{"num_hidden_layers": 14, "hidden_size": 64, "num_attention_heads": 2, "num_key_value_heads": 2, "head_dim": 32, "intermediate_size": 192, "vocab_size": 2048, "hidden_act": "geglu", "norm": "layernorm", "norm_place": "pre", "norm_eps": 1e-05, "positions": "rope", "rope_theta": 10000.0, "rope_fraction": 0.25, "qk_norm": false, "attn_scale": 0.177, "bias": "all", "tie_word_embeddings": false, "parallel_block": true, "extras": ["capped logits"], "init": "normal", "init_std_qkv": 0.0608, "init_std_o": 0.0115, "init_std_up": 0.0608, "init_std_down": 0.00663, "optimizer": "adam_variant", "learning_rate": 0.00221, "beta1": 0.95, "beta2": 0.98, "weight_decay": 0.11, "lr_head": 0.00522, "max_grad_norm": 2.0, "warmup_steps": 210, "schedule": "cos", "final_lr_fraction": 0.0, "batch_tokens": 8192, "max_seq_len": 768, "doc_mask": true, "train_tokens": 93400000, "max_steps": 11402, "dataset": "wikipedia_en"}
Each number is 128 + 24 x the weight over its row's rms, rounded and kept within 0 to 255. Layers, rows and columns count from 0. Numbers have three digits each. The size before them is the row's rms in percent of the matrix's.

# o: layer 10 attention output (transposed), 64x64, rms 0.138, rows 22-63, columns 0-63
# v: layer 10 attention value, 64x64, rms 0.142, rows 23-63, columns 0-63
# q: layer 10 attention query, 64x64, rms 0.0863, rows 32-63, columns 0-63
# k: layer 10 attention key, 64x64, rms 0.091, rows 32-63, columns 0-63
# gate: layer 10 MLP gate, 192x64, rms 0.118, rows 0-17, columns 0-63
# up: layer 10 MLP up, 192x64, rms 0.132, rows 0-17, columns 0-63
# down: layer 10 MLP down (transposed), 192x64, rms 0.116, rows 0-16, columns 0-63
o22 129:093080155149147159124141127138111126138149098124122127132130084064104144106133089098158155138131126134152124162184103147101161136169135147142169110136116139096120104122117107143139134084125114
v23 110:089143130180127130130107127098094114088175097081193106161126109127111150133163162147122152107124164105090109135137148141144115131152116120159135105107135107123135113103123146085113118144113141
o23 106:107121148131192175080123155123146136101140102098178090142163121096133127127145110122123109105134141134093158149134106157106115109114130139167159096135129107096129132108135092103115159167124114
v24 117:114136138109138109091136092095145174128162089099113077150123129202124123110134104126111113145139148133137149096150133162140129109094130164138099094141113126146107142114123121132139136155182159
o24 118:110116144106146139147140086132185101136142119145131121171162156173157094125118100121115159115114102123122114134104117137115122118078117200110113113089118139108133180103113132137125121117137162
v25 130:124103105132148120157075135072108125166131201151105147060170123115156107136148149132133113153131116120131139141115103112107124159089122137113116112152119162121138124113146116123126099163137133
o25 126:176137100118127102165088061125117135154150128108108182125126115148138112131149123138137086134157114139123127115122155108146143166133122131130193111117100144157108109140149081132134102137132090
v26 137:120118103147144117133136139100124099075159138107162116068141137155131142118166136119119134105116124090153138135152142134160161124141147113122177139153194101098099115126117140073108134102134127
o26 129:131132102153198125132137127135117091116114104081128125107128147135089096082117106152099119122175125121131171113127114130134133151088147140164169134152185137102127129126136127100137161154101127
v27 135:127110105143116114126122089116153143109101095157114117120063143112123108155106111142114137192116121143163160156147151118100112121169164179119130098104141159138118146127137173139125130096106134
o27 136:069086149131078099116140076125127107151111109177135139111138106096142140131114120134113115152138127119158147126139141113139170066146121177119113132154165157165141133115143142114099135119122135
v28 128:111101113146162129139083177120127155128144167116112093137151134122145130056156099116083117117128120099133149136110115117143110167130132108111179128124097131106122143112161154148104137178144144
o28 131:147133108127108128157085134124157139114108150097117126154139136134146091101119136124084120093145122121150157116111135139127105144116131115111233104125090108175133129151173125130120157128119143
v29 121:133147145137101100151147125191129106076093130131151123075124125109118122164129131136124161143146176085120118097148107127105138173164123156161155136120129115135119136129124140174144128091091122
o29 111:088148134149136094120169174124090170129111118134140125067153119075111129128118125105136141165143196082149138110159118160153133133132131127127096111135108144128098122110149112108121129136147116
v30 123:140163167094103135094079139149121094116105105109120147141126165097113130124100095174118108097099135121072123111133125133157114141132141136106169133105097117140156146141133168164127149115171129
o30 121:106181127127067159109108196119151099114107164112139123113143158110129129142100130132130105136101178152111132128143141174138139078108132114100103109118119113118132131149165136141133139094156123
v31 128:156093104125119130145157144124103110110134150119152126101099131118136188101170144122129178123087102100123134127118115109149144182135140087134116161126120148131143124120144128088072183114117124
o31 137:190162133137125146124153106117138117114107140131133086118079111114087130088145146145153132137145132121134174089130146122110123160109113095143183092151157123151102101137133142088119162162121122
q32 090:109106138143120134069103140132137160110134132117148126136166119163127117090117096163154092063130157102124148134110166150132110115146118122128126142118127118081061110148116172117144130124148146
k32 068:113112142128135068119121157104146150173081119129115106146133141108110150159155154141128160105118136164112127120085080129124174143131153125110156094110103128143171162093095117111107118157123125
q33 144:129098108126143161095074141134106155106152131093145111157144152168111123121096123162133112106132129146112129122110183159116098123130123094121120134089131075119093087160147160132147110107121161
k33 101:145111112128124130116145138107120160095120165113154072136133103157118141089175125169149125125116120163158102087096152142147127125121162106071162111141126122094117102141109143139136144165162153
q34 068:112121141148130160099099147100110106104130146084161114182142164155134101114134120146108086101183114131107148156134167164110123108107126119126141156133113111092119111149134136138102119112169175
k34 168:132156145148134107163117125139175100131139110118088140111112155092165120169103114075094134143118111117093157146165129134118146117115091158165107107152104155165107150086147121133116116098124110
q35 060:145115144120130107173173126116160147141104135141156156088083115118131162126152133117123122092136158134114155138142126069116163146125098162151079110127128142150147115066093101125119140131111126
k35 271:144082124100112154081121106125082143124138148136167123113149110153092145099133136162164136104118142140154084126087137101140109169125167100101135116111144089124156111175142141122155126139137153
q36 088:134128104142172141113128125112127117090117135089129137135147138135123096084118088131076095130150173106109132119125168160151121100130095112127137121096146126134078091135155199129120127126129161
k36 086:169119079119122169147127117130090109107135122146140112117110120154115141144172134155146133117098126154132104128101198115118141148140150101116105118134156074103087087157136116146161120148140099
q37 051:150124124107134115167174120111196124165096157128095144134095111102099130142120158096145148131136140121138118143084124125148134137145122180132137126110161089144095102114123137145112178169119147
k37 103:113165143163097085131134145143172099135130100122103126116149151106141110147083130079109104127153118092109144167148107148097121111123124141163117170126128181154121162096131127096106116104113108
q38 174:103152143158114106163147150107157081149116115113096133158122137110150091147138096090096136136133105101118156140156098149168125106096123157130137144154117159116133164103119092090103148123163094
k38 089:152165122157161138180138146131162122108129137126080133124085147135170102152149112105095110177122101150130143099147160146138142094120101153146131126133129143129071126080123114147118134117104095
q39 197:147101119103140169091114115131099145091140149129167106125134130154101139094116162171153108106122155140122119125098178112113108142153134099114112113105146091130104080152141171155147103140111167
k39 042:094126168151102119087113136143091142142124140128137142132143170125140114116116116122135142092118146083143108169134084150128121135086114104131160198119148140141185141134128086105100135099134121
q40 089:123143131098096107133110139139103155132122143140140136100085129114129133131151186120133142124165157119104115123083129146130138051135152175110135098105132100111190120160114118117115167105133129
k40 087:143101128109137125103140162114103086125100101161111087122094137120175102148152135117144140139117152135114099144107137166128087134133158135136160125149081117112115139119109137068085129148180145
q41 082:138123150119144123090119154137136118101073174156126134091097129117134128144127136155082117145138120154116119157119165153133152143116112127149126155097150130166179086105127142067126117126082141
k41 079:087128151163184132096107115139138139120113137116135129158108142138155153101150175101123136057106148165155095144126118150124096107118128114126132093154145091133122133103122177145107159106121128
q42 093:119125113125173172106190142142084161129141124134128105121142146128137162158138137102123129149103149125152105125115056114113134106143116150123130102149108146130133073080121162139133111092106128
k42 085:138127171126123098134165140151173153130105134127140112102123084130171125069132103111100146119148122102111136137069118123138122129139123152198117144118137140104168137101121141120134174143102145
q43 081:162139124120164089117131124176153122146112111109090141111124149128096126107107103145170171155141127139144168168152129130095084134107111068117136155142148115102136152139140140105122095127085129
k43 076:094119122156173148138113118148096136161130113128132142121114126146106144113117134178160139086129119136064124128131112176101102098134090159136097133140140114123125085165147101167141116173117109
q44 095:089176089133097132133093115124095135157128138127122118116162154169155099109093120152116069137167126133126116135084147097175165104119123123110104129124124122148141149116177160122131104117137126
k44 084:135161100125126115107117126109112132151123118168103153142119080121103110123128127181144114147124118124145121095134164138127142163144107117133193122087162137161107164095103161089095148100158128
q45 084:137149159096061140146123159110155115121140151135154143145119117106120167109125121133120115152146144135155109142124097095146102158115086102171126120117120135117095129084134143192185123119123136
k45 074:114147133123102110139125144120134134082164104130152113142087113142071102122123127112109111077128147121125164127096132142156142128127182109147118140127129117117146154134182115141168179117140070
q46 087:147111138141161114122135130127105102100120159100147117113137153133118136142157082107128104106120136166122156104096107128139116127090114157125122120096145148161113137104187116071114102170191137
k46 079:084161174110131112134138125146115157154157146081115111094141099114166118136179127088116156140141129127139109145157130122153129152140114148118126090105113088149151147110145133157125137066088123
q47 099:125153127113148155151121140137125134095128119111149196107121129150125154145164138092143096151174135176088107102094134124130141133116109111133174116148116116138074070133135150127128102098132117
k47 092:121132122065150183126120125086170098160111116122146165125113091124159129122182141097136127119148141126107138120090106121179098138102141141153122128107113144120108135119131118112169173104114124
q48 086:131147111095107170157115117128164122127156158130126112142128167125143130151111135152114072069145112155123163148119153142146121082138125067123111161094133099115096133120116118142117143159145165
k48 074:167132121131130120119098165134148133133151117171151105143124140163095127116132126170094132134132116123129114103101126111155142195108172134101133061119147116178101139131090104115129120157106144
q49 089:108143103124151181127126132111094129148113145058111172156128137118159150067131135124093138137107118106154112145141108189112099106096124101110171152126118104122138147150120139123117112143141130
k49 082:126135111092150159151144089147098136112150152126115150106158130176133142066089113132088105168153108117127145124146118133141091110139130119087133078130138132124137135119127135078156159166102136
q50 091:115114087130149109120134113151152147068148088103117132114143136116144151116138131170130092148069105168146139159164124130135150118168140135128136089136089134124111126123172101070126134119122144
k50 087:126144165139117117098173129103115137150104165130117158123155095133102145129154144150128146173107152151074111134142132096128145136108131102126109126114132162162089122158095127181121122125077167
q51 084:124140153126134100080080102161130109130110165131133127178081106103161139123128122134113181169103107152139116121148150126122106090132108111155153145114122108131185090122140130106108103142147141
k51 077:132131126123155163094135145132125180134127138100123068133139133127137146095087133114113101092125113216136152136143128168109100116127139111161155120137120104141127104141119161116100125088104110
q52 079:120148134126124121159118098093131146150132123129092110178110149130108093127111189135119125142170139149150116154130137153072167141166097148126094108107111075157121112125122125144137144145109171
k52 077:116096121143137133135135117101146078103154204129147120124125139113097131106149093146152117126117133110146109135120116152092121130143200117167167147125163116162091115112115134112093136156144139
q53 090:142087114133118122131174173128136121177095134133151181127153112129095121147120116071155096131124152131090136139114116143186156085134119139099131125100133100124157143147141151113111092124136147
k53 083:139126147135112140116088115176113118086140103107073130120110094059146114127141123137176117133119140118109124152119126132160153126134129187125089083151134117131127156116099120090112138144156148
q54 079:118130122108118120132131130152105162144123128162166158122113114172157150122133137148176131130127129132207121143095130127110125141145099124097121113123073098128148131122092113119121065128173099
k54 077:090125123143119131136156154118067111145109163107110170112147128111105093153112110115149175114114106156152181110107101179135121131122105130148125117112108156119157169125124161086122121137098116
q55 086:119147119121157157139147102087120137109100174084170111121092119170132125090111123101147164135134124113124099089094162106150160143140081144159135135136170149142109132107089125105146135142113123
k55 081:147149112116088165100110128139125163131142146130122201116111163150169160143133084128124126121148117111176130145146126104099120127126177135134124134126131133151156139117118168115122153070112087
q56 093:141089140140145111099158118117181188078161173140166080170103096134135133136126094130098118116139141141112110125142138122129123104140144155137134126107099106160144138094105109143095117117127151
k56 086:133135174124060082107123149138148165111124161109112106125149137131114138150086152119154124127125112167109120150136118126110131134143155109166130090126118101118133125103073144126175118081099152
q57 095:130134126129092132117102107108153153125111114150116157102113128150157170142120156118179113122104184084104139138130143089135127142127114093141119133133109150126209108125106163127123113145175114
k57 092:161119105146094135087130117127116133165116151140075093114079120125157114167076123132117152099079139121118119147115123127130165157141130136109127160139112130111164115153159148083115142173143120
q58 093:120145123113108109186140119131136136155151133141147109104164130153083134092133084127111150171120152095146131084132129140163135139127127113146119087133140118173102065101117109103100122096129151
k58 086:083105109123102103156153146158147151135147123124123135109172116120130088129124129143153108108127125113129176149184145115118107136109115122093134130080126133181134116115076113116123168090097164
q59 084:089103120157108159142181138109131072109133136149137150157138132121141092110138144121123123155141100129132134117136166106168118117092118128108160125151096124138117129154135159173106126121197086
k59 080:165112140088092159145118121098155139126089147122129179145123084115103108095100148121127095179117111120154137126120165118161142108092097118084101136133106117171139138112148147135165131123139111
q60 091:130113084115103109103153146106171081171141077128132147115145122183115109099123137139138111102140130112159130150096125129141118138102128127155144185123146132099142139145123087113149170172140137
k60 084:144143113118118123122173116123110138112109107139100143160109151132110146160117105123156141115077122096161144127120131116072129144130146157086113099109134155174112123151160088136142121184178105
q61 091:109128160118131131144142143082130186117125145124162175105131120117111152139105097164093122129102125123130128184126123116103102138172105084178136157126133087146132125117111125121117136151075145
k61 082:101147128133128110119103124146132147117146120091148120154151179127097163168103105156113118064122125168122119130121097133167101107117128132116101090152140132141134131129140168126168160149129190
q62 094:101116184116093159105144122114124164154147106175134113124107128086125170144130152158143130149089120094131142117129096064130158107163116155134148120148102107124166112105141103126121136160120134
k62 086:154134113138049102093091151124162132099092124087100083130123128123130115127084107137098162110093131139110135133095122162155120135103155116123163144142134125128151137147131144156088118133138158
q63 091:095156123152161139118131143133153140073106083107172124126163141109133128092148118143084176131146126121161169114158142127126129112137168134119122094092151126137107166117132154101171153136109143
k63 085:131119164125086105142132165145112115125178130130123182158152123132146132092095106123128092172175161163122085128138115119132101095139087104103134126120101132128100150091127113166135126128107113
v32 082:148123123147129142130147156150128123121123167092164103150134103114112114111109121133129188134139108073166162125113145122168148119116117132124182194133137128137136093118134125142114151115063136
o32 076:150108150112129125113091120119111139141124156097151131140097126098127137134170113171128138107103149128123103128090153177139094094108128119140152162125170077104185084124156148126127159142113107
v33 060:144109096138131141135149132101128091152126104149132134117143088096127164140138124116127145161109103125157094120080092101167168126137155111110117113100142090122102173147179154079159132124139113
o33 061:128076131138143178117148117158149086123086121129160118103163123089100131145146103124137134153133197104133122122094103126134104137109118126095122112119138117149099133115158151174108147175138136
v34 074:152122192119167126129097151152129107125140144105147118148129144144111109149079122106131104153151157084128176151137084103092073124176119125136132140129114138161098125120110128162123116110120117
o34 078:114089159147059137135131147126120160166146136142113117130143132122160104093132151177150132113124094082107136156101151110125131067096143127126168153143109112107134102146119128117141113107166140
v35 062:118119135111103094142116148139141152123092112112151157131116114162129221154139116115104142135135174101126102105144129134149154126164150120116152136125147145161136120125078130123104148118066123
o35 065:149078114136125130126135126118122146134114167124120141154131156141121101151154109084078098130133145100091143137127130194141097145049126133137158153142150096123121157123159117117113125116120161
v36 059:135126116115103091132169153139140128103104140145117148110170072152135180116156121122137121101152096142142115119105135119110150138179139107108129131134094145130159127110136090123070117072157145
o36 064:128119097120160162142123118097173115115159145106116163150113199142110152103095120154117113101124112137149170110185122160087100148141112098098117129129133117102102122133157127149114137127097126
v37 061:146109142145120131121098117138123073089170132107131112151147149144079113139099088129130131149115145148093145125146118162152119120126091089154138171128103077173104109133124121089167129126107142
o37 062:124111141132110111085121087141073114148110114112115054135140126116119111163161128147141153152124125104149107127093138127143171122080178173134156141143124109112160140141106114131119142135162142
v38 061:142130087153100171145136134112106072157101129092123142133091145143101149151162133140087102149148137157146122133154142126122122140100139108091074114095153086125140138159138120168152119143131099
o38 062:114091137128131091141188119160084090131131115124123123149109117079114113155137113110113129181113174122113128167080129147148151147114120139138156134158131090155092126131119134110115130121169159
v39 072:110130113105143128124147157124145164142134138078149135087153122121123133121112133117148113105139132075093170136125171129135140124095137172131157126122161185122131150101112140107087167128072103
o39 074:121187107120112161125089144115127148104118131103148175132145135137138131095124110144124137078128123115105142135165154117152070115134090082147143140138154166131153133154150151095123113111095090
v40 058:125125115097112109141151120145150157085135118142124155132092120123176135130126150099117149118095167119085146111179129134115091098128126139126101128113163197103131161107116123171084121110144128
o40 059:135127150122121107164115156109153150122111164158140162125098139142137151126080149081112104091130080154094192135162153099114086143111115088147117145128125146137117158117112114092134122136123122
v41 064:130160148108172099090114128140128113144156109196110142119141089113145118147115159115139113110157083097112123185143124120112140113123121129120100118144098180116149133137086127080137135140155135
o41 063:111185111118138155123108110130173144122156133143131153084145127164128135070093137155143110111124087122153124137169152118099123135159117127136087131093118199139114116117117123133140111141102103
v42 066:124128124135124087135163171094127150077065142119160146142112114159118172123142114152149146107164126109120120147134141094134101124131138205129128124139149129077141139135113110154120110141124103
o42 070:130082088150142138168131207116139131126132131101120209138116125163126133117138105130117120105122092136127146135151134160118096106143095108125138180151151109108099137127137123099125136128107119
v43 058:148097162137104119122141135125136143073121132119132098128148147156101136146105107116117109157082168178084121139134107137161094109168133138145154168118103118130109132143125159058132130114121150
o43 058:141032125153115129089131100131090125122106122129114082149148122137120100174157119124123149145157119121127144101114146123143144118089161141112156150139128114094136174165130102124132145120155140
v44 053:100112116162145135116152149168154082105089131104165142132128145172107151159104105152119124121149141139113154098157146128133097149121138124156110107124130060173124130136121124092171133102115097
o44 055:134088115145099108146136133147048108147111123074107108160149137122142109159167128099114141152122136092117117141112145136153153124077145173117157157162136092128116117148125141133121150126155137
v45 061:141148140120106120112172133130136137119084141117141164161135104144104139128132125103139157086123163118071164115119151157145131124146078111139155191141121148126159115097103128113080109098148123
o45 069:143132120133116102121117094089086147126128178097121143145095159159108149117093116147125129087159073135132157121150141178088105126133092098133132173131121113132162176145144143121119121130120132
v46 062:138135173150099129139100145067124114092137112113154086119150160147116127145173090171132110142146128142149118145118089117169052135141111131135150160135115128125124145127118155104151123118108111
o46 062:142099130150123153099131157119110102132111106110107092153132110133116083135169127141108155126153113100142142128073113136131167092127129148130188177152154133081117132167102094126147143114145139
v47 073:162124112127131075123161138138140106117135154119116178131156140128104153141151147108125147143170082109168159134147145132129111127104134077086113170107095122139140128120148113091138135087167097
o47 072:117161127125150159143133088121115089121148132108151120111123171095172153082108118184127128144105076112173165135163135137087118110126134100143157151121142151124098122112148138121129123136113088
v48 069:118135142140152130115117103156125093138149143156123135108136176121108136173098145119133061114126131126073131142155127140090127143107114097137122121145093165145130122153127148071172140082153130
o48 069:134169112111111117103149081138098122119141101133114091085190138149144122095113128132165126134146111085150107140142158089138175162122152140124123126118112174139122127136112132150160118096158091
v49 062:136139129142089108114128173061115129121093151100150109151121101110131169102144117123103145146155146107180128166104130078129130107166123143125117135123160130111151112121146130158086136160163135
o49 069:114065113164152150112136160110169134129150158139142164164113123114132129113119101165117104088137104170121145140124138182101106115142081088117137151115125081118124120150150139109115104133144143
v50 054:135142147147161079107122125160121067094157107153133118135164112133152129135102095136171116121138110101118121112133145118101130142144112121128104155159061139139133099123101106173152109086138149
o50 057:117171123106135149131107159132145114160158127103110116106127163178130142067093132162184110088099089112167126129152125128090133145136151142125106112111122137125130091127119098135143141148112089
v51 066:131118122142104104135091144086144137120108127119115123153108150145157115116128107147157136112105166163091153088135131143129115133200120156110145145106130104116128116119116131200096081160108150
o51 064:133051131160137089136121166119123144148109147130086119159090135135125131154116114114114136108134118147120151122141100140131146091129126134120150116179120077157160167139129089102091136114140165
v52 062:178132132140149117118148160148151101110093137124156148148159114124114148133103108133126134116165078062128122177132155104133106153122103090123134148149135123120115104146134116129136162060136100
o52 066:132145100095123158146116139131137104134158139083129149099128145137143135097149133189159106108125088109143131141115157138110107101157137085137128198117147123119095086121145158144134122162121089
v53 066:134129118123145158128190117139129102162107074177125167097133107116151117095128130095147121118136124103134119144096133099067156124134158132112094097129131175097129138143154107153150146113142127
o53 066:109147122128122167156141153140151117137143122151148176084124154152105145093079142125164089122124137130127125125140123116125098176186109072110081096111114137142105109122127162135134136151113114
v54 081:138128170137124128136129147089109102105086116104157121097152135123093156131136089166110120124141110101133128176077149122147120145096144127111138191136149137157120171124115134126159150088113095
o54 094:130152103130099160094121161121106099123146119103127109129127128121105088117155094152146144147159147092149135167081118167147115109136129103141179170149150129072098114136142140116136142142141082
v55 067:131131158117152143138102106152122107152116115110142160092104122133094132143133138157123122154172105114157131123116149128130155148072159128141123113137146065138117080134126143123173154136075077
o55 072:124171106110104132137158131162097149138120123089136140126132120102137119143172134117133139174102162091128069142060102142174115128117130190147132122125142122123105106096139157124135126134115121
v56 068:088154133115094108131145123108134141147147097138114099158130123118145130116118157096133182138176169097152118136104082116127159092167130135132106128104131132149161102134118142088108150171170153
o56 069:097134138179147146092145122102145156140127142181165145139145131134132136102088114124108085109135086152121135121150127154083109154139088117115110111068101148131164134131141144146099118130120166
v57 078:119112166130138156129129133155122122119140131130142114077170127152138110129120103106143050130085158109118139117114128102087137159192141151133125104152104169130119172117138139145125109094110141
o57 084:135101130121079165131117156113128129133141115119104133134155143153110105093101131127161146088165189089118141103127122078152127156131147125092128084146125105110124125193130118136152142098144134
v58 072:137109125126182097121146115115160103120122065129131140106162107106139148113114156130141153129148118095116172127151164116137130157075129172138147114148113161085129111117132144124139076134102094
o58 076:120144123118129147152075154146116111160127121095154175087158159124149124090106128141151146116115098129164097115148108104139098118128095134126120122140129189162124169136136128105143124120111065
v59 078:124131129151118140136129115112089098119096092105159136093145148132108158153143121174136136134157110100116107154139117102116144132057127149136128105125149118133129147139125148073172169085132083
o59 088:117163091123123146118171163132093073122121097099158149119186111119108108122165099119158126147137129083149103177089123112145141159121109146138136155127156145097107117131142144135147132116126098
v60 058:110132156098112124136125121160118154132109087184121158108131124138168176144142149101158104109148120102095093153146125082092149128103121148120143083151124182126119110139100128155137122104158126
o60 059:129154102106134147171146165112170153123143131148128191083158144182108134091109143109160089122131100125136125133149110114124107173129123098119103137106133161143098117117125129143145107101096103
v61 093:091148136159100135125078124125093118163141109109139074190118142128121101114117120172131170115133134129137101096106139144119150119156110144136164146123142119171133075115126097165129154146119141
o61 101:121156139133129084091137147105116144148143123148116097184119121125122129139179113132140115122119147139111077150106115166113166137134112145150120112128118090130212083097117113148102124128126147
v62 078:134125135136138115113166166071147168079118161093147106112122124136116137122155098150105123139126126114123142182132141099186082103117134143131104131141189119081128139127109138122119136152110128
o62 080:138070111149144146117098169139138131104121123105128163144099086147133113140149118148094145109148096146111162123119173153135112081128124111138161181125149125094104133165115132069117126144131135
v63 075:091117077135096131148178137110150130163112090104137135148153132147128144121165125147128116121101153144152100115086125157095111144151172130095112126103100125163127180109115115168107110100127110
o63 073:115129154166110132158133139131096071122138095143115102178119192126116102142116108108094121144135161106106172136155086150103119132148117087099142111164123116148128142148157107124104136126138154
gate0 107:149119111150094166133087120121125139105121149095151124117158132087134173147109113135128133132118145149136120160133117105104137141150199096149102092118174084182138134126129126138136146084104121
up0 099:104101151097179115090098135140120119101146109096103107128134130132131179168126152108112142122155152122181116130164108090112107137122107109117156123141122141156165150139181155159125115121155102
down0 103:104099174129118131145117129163127147122134110146123126119116110126142123119143126138166154087117099110117138137091183158139168141093141069141133111126116110169142108143072138150122178102109162
gate1 096:141128125114140138157117141163132069128148133146120147077153115154122115092106132151192127124126101120158109139141166101069134173166125105115128141118163128122105127172139118143138114095120113
up1 118:123163090134149113156141141163128103163125114157094181121168130120154103157079127128146112141118105137132150139154143129090135122098094136121103155139150157106126154112067101129112112095152107
down1 098:170134130098129147153160130122092102158164131110130093161110144122159156114130130116134130148117116167123080109136133087112098126129110186129130096151145144162127110051124130102138114138107141
gate2 093:137143102124119147134142097161115127111162137151143092079119140095107118172101140155110062111132100159146115121152152112142146080141166135122086111130150121112150120144161141161139119133154091
up2 089:139131133129147125149123070126123138137164134130153123069057118124118138143128098141146083152163133151121120152166172139079121089142134152087148139141129114125154101102112127142126138106130155
down2 096:121117122131116123131129146099105157165094131103137150130102111101133151159159132089146162095133149123136128131132077121111103144147113148160195144076095128126159131112105107148160139120104179
gate3 079:142127146125115116133120144108129149135099127139097102141106140142179122120126134086117221170117108136112151130128146118128093094109111116133147134176113077144107149131081112139122101142142152
up3 074:149128113128160138131141114112095134132150167129130121119156124160117172118135117139107108128142094165112128123144157113137126095142119107166098130116145137168126112130117148224169093131079128
down3 080:135120145126097141115115159110156166117096092161113132159091117107164103166112136093135184162109115117116165111145151123119119137124132096127130150157120105116076173150114093110116148103139150
gate4 105:106117134154167134076140120131082106096093143112139134109125128119105101140158150095141113143091128138156116140131201132152143132161123117089108127123112149118126077138181159149144109136142120
up4 116:104106106131108116109142120082133082129087160131132155172131132115128170109083179127147115140140171120134118153122177142120191129108142115145109130138131125158132119107150139112139104089154100
down4 114:151116172153112133096116100113173135123078163155138142151119102164144116127161082154145117141100105103160133089126094083141121143155115104133122101116133134130151131116074133127170129109136153
gate5 105:121152093100096166066157099127131146143132144142160116164130119143120143133107176147097116106124101098148152152107157116108104096104117145105137050139139109103143138136121152109131114134116118
up5 095:115123081089086135116140137120158117106159103153120171142105117130095095166114089154097140138106122100136112144163155112159139123158109122166147151150156111119095145120112141148159167133099159
down5 108:141139166112141131158147087136129135148089135139140147119120139119151162082106091110122172179082145144147097112113142097131140148125122116124149102140098114131157078114155129165107089143096147
gate6 114:179083166109115101136146136087137172150114119162136112151116077120130119133114128124148142162119159148118113110158120105142079136133130144108099142119125110151088082138144177099129152130130158
up6 109:115131152144067133155133157169108110107148140118153181125135141150145108131071133119144182139121082093124141125101144136117157130126136162139085121087119133086112093138141136114123115131157113
down6 123:139123156127194078142159122114163104138139131121113139184128130121098144113109124100097119173107160086106130103139106066112121126119108161138111138129112121134122137166107138112107123129172144
gate7 100:130125089125104110141116075148163072172133138134119098140159094156134135117140138113100097137130120127133110123128131074171116105112123119157139112089177143113171138167166129146144113129120145
up7 109:120139129133086103153115119136157110148120076141116122169141116175119106113145111148111154147107153130139148142107125103146163072157127167161131098090163116123194145146141113137130110121105116
down7 107:150124126135136127133138100139150085110167145103117113127093101126111125126118101171151132142132128120144157143099110103133118085147131148132133173127125065131121170091086162142164137091161084
gate8 098:133124134097160115158110138095112090136099141130111137111147141108137126130133151163107137103147182148134145135141125152137140113091129101103127141078110096134182092177163153146111084162109142
up8 086:116123156100124148142138073102124129145131138162092107125141114136120176169105131115116136090092097138154141064143166150122170106081138120135154130136137113152126113103095104170126129129134152
down8 095:175107091107146100118125118122127139103142176113114145084084117152109151117108165151138134163112143122105126133104102143166131124115101126123132129112111110136162201140118159152168096100133107
gate9 093:117138136126147087137082104093127125176158105127140159141176113154131094112180126099127117148100136133145121096133141146142147156140130097154087125135104135089146096125115122160140146188109138
up9 075:142136102147172101159101106104113124144184114130152146131116042095144125111149156109137117125100141154148101121118106154138100142118114094111108104132124133136120148170120114130160152172129107
down9 082:120114148149103131139173129122138125131122141134089107130135174154150107187130067141147138106152087117131119119137114049113180124131135142131126104148120141126156127120107126102104104094137150
gate10 117:143129123113112154108125129137101149137166121147114124110116090134088129080112119140203125146137130099108132134122180131099128157169116110099118155151113127096133145116144114107167177144080124
up10 101:121199115122143132114100149132112123098122128113114171096167152158142110156189127120093140173106110146111126105099138095118118169124145128146112137108106163101138118130101147118118114125175108
down10 102:138111114130153186126110105139157097171161129156116127101114098146083143125130120132141170109148110065096098158169144110126122083141149111102135129171134109119105125145137114136148160142113128
gate11 101:129112137147125134108076114126112140085103175155102145145141106160145130127139144129163144138129126134116073119108156107095137141185146126123094128124124146165111054131144166130125124141122165
up11 133:153130091099154139142109138152131077111163097154164100111135141106097132130108138138143117114100121153152124126124138129163114147141137093108172136097131094124117191156160120069138114135130093
down11 110:129179102123143138141119093153122112111129149142145114114115174128138121101099112148184092117126144137114134056132120168134113169172110123111131114156122094075089134151119130129125135107151135
gate12 113:117138104146081115110119115133131100146129101130132068104124120092114149131149154136124108121124103158126113158150195137141108128136104159085108146126170125128112092150137155132162151129062129
up12 104:094160119143133092125111107119118142152147129108139164116137183150105099134160131158128172126116152117140129139144098127097123154128092122139080104074106139071153114129112124137150098164162137
down12 114:137136125146129135134133141146106119150153124120144092116129121137091085129127142120090100139159164138112077156091115187116128124119123144158053147115140154164140099088136162121124135161140105
gate13 098:123083118115120094133105109146157116147103119149081133117150096101104104161123110131135140095112151159168110068141110119136102143155136152132144098110136139130184150113167153170156113136138148
up13 109:100105085164131152123126163117124077100125137148110113120148110133176142103135130102136141169136142149113116122143123147112127122141120082127117128155134107095151125110182145065183101116151116
down13 112:138133099139122173091120147148087109108141137141182143112136110133135144093151124147097108141123124126132148188146097098141091110132127142170100113168128140099141161107148102111138117107093081
gate14 093:136077135128105124087136081164119112129117144112099102126143132121140073158133104124165181128150140131158127101103151111155135115117162130102134156138170133094139128153134126164137136077147163
up14 100:092167119133169133149079140084113139169153134127179133087145132144134156113165144144053113111124113115131138149143106141130122124155123121131137099105162113146112115121087116118125101155147107
down14 098:189152113140129113141112135092102112116122113098139107130159141116120133084149140139148160182114122102136086099107116116133137123090122150117118146152150130150115125188123120160098077111169146
gate15 099:132114100125143150123089082089105127132143132121121141151154136199145131085118137138095157120111093135156103094119153088124129138126139114104129115150114164144133153153149153169162080115151136
up15 138:128115153130119128117151129141145132129107149117145100104104109058091137114115120139140152167123146121145122112101122159138105125169164145107169097098157073154133115126159141113119119151097190
down15 105:088122094119065144160151098147132169128176119106154133114142170125136139105102127123162134106102113108106108128134124117126117146136124155125153107132177116128190112124122133115170129134088091
gate16 115:109123186106115158123114094079145135143127117083117140141146125156104122106083125169119114168122152153106124114142143118103116119101152157132175110110112145161127147134166147132151128098073120
up16 108:121141143122105138124204156134105112176112116123169129122162139105172106094146121081150118128120142094148138130129121089089083137136137121090095144137130131127107124109126111095130127161166142
down16 111:140112146164096135125108116115116182116098106124120146120122128148097111154115164146126117098104108118118152132092105137154165184088153133157121144120154086111139091156126112134152154128173084
gate17 104:139096125124132129139128139128121102114130102102103122117115109111165125136174119113122130124120081138124091149102197143150124143169131146134084167140115103129086091137134156151186169160126134
up17 095:127116103118126143142118114137119209144141136093104153114146145150155112128145093116149171114088124145082092147124128126142138113061123114152099133153175151124120137149093135153135130155130137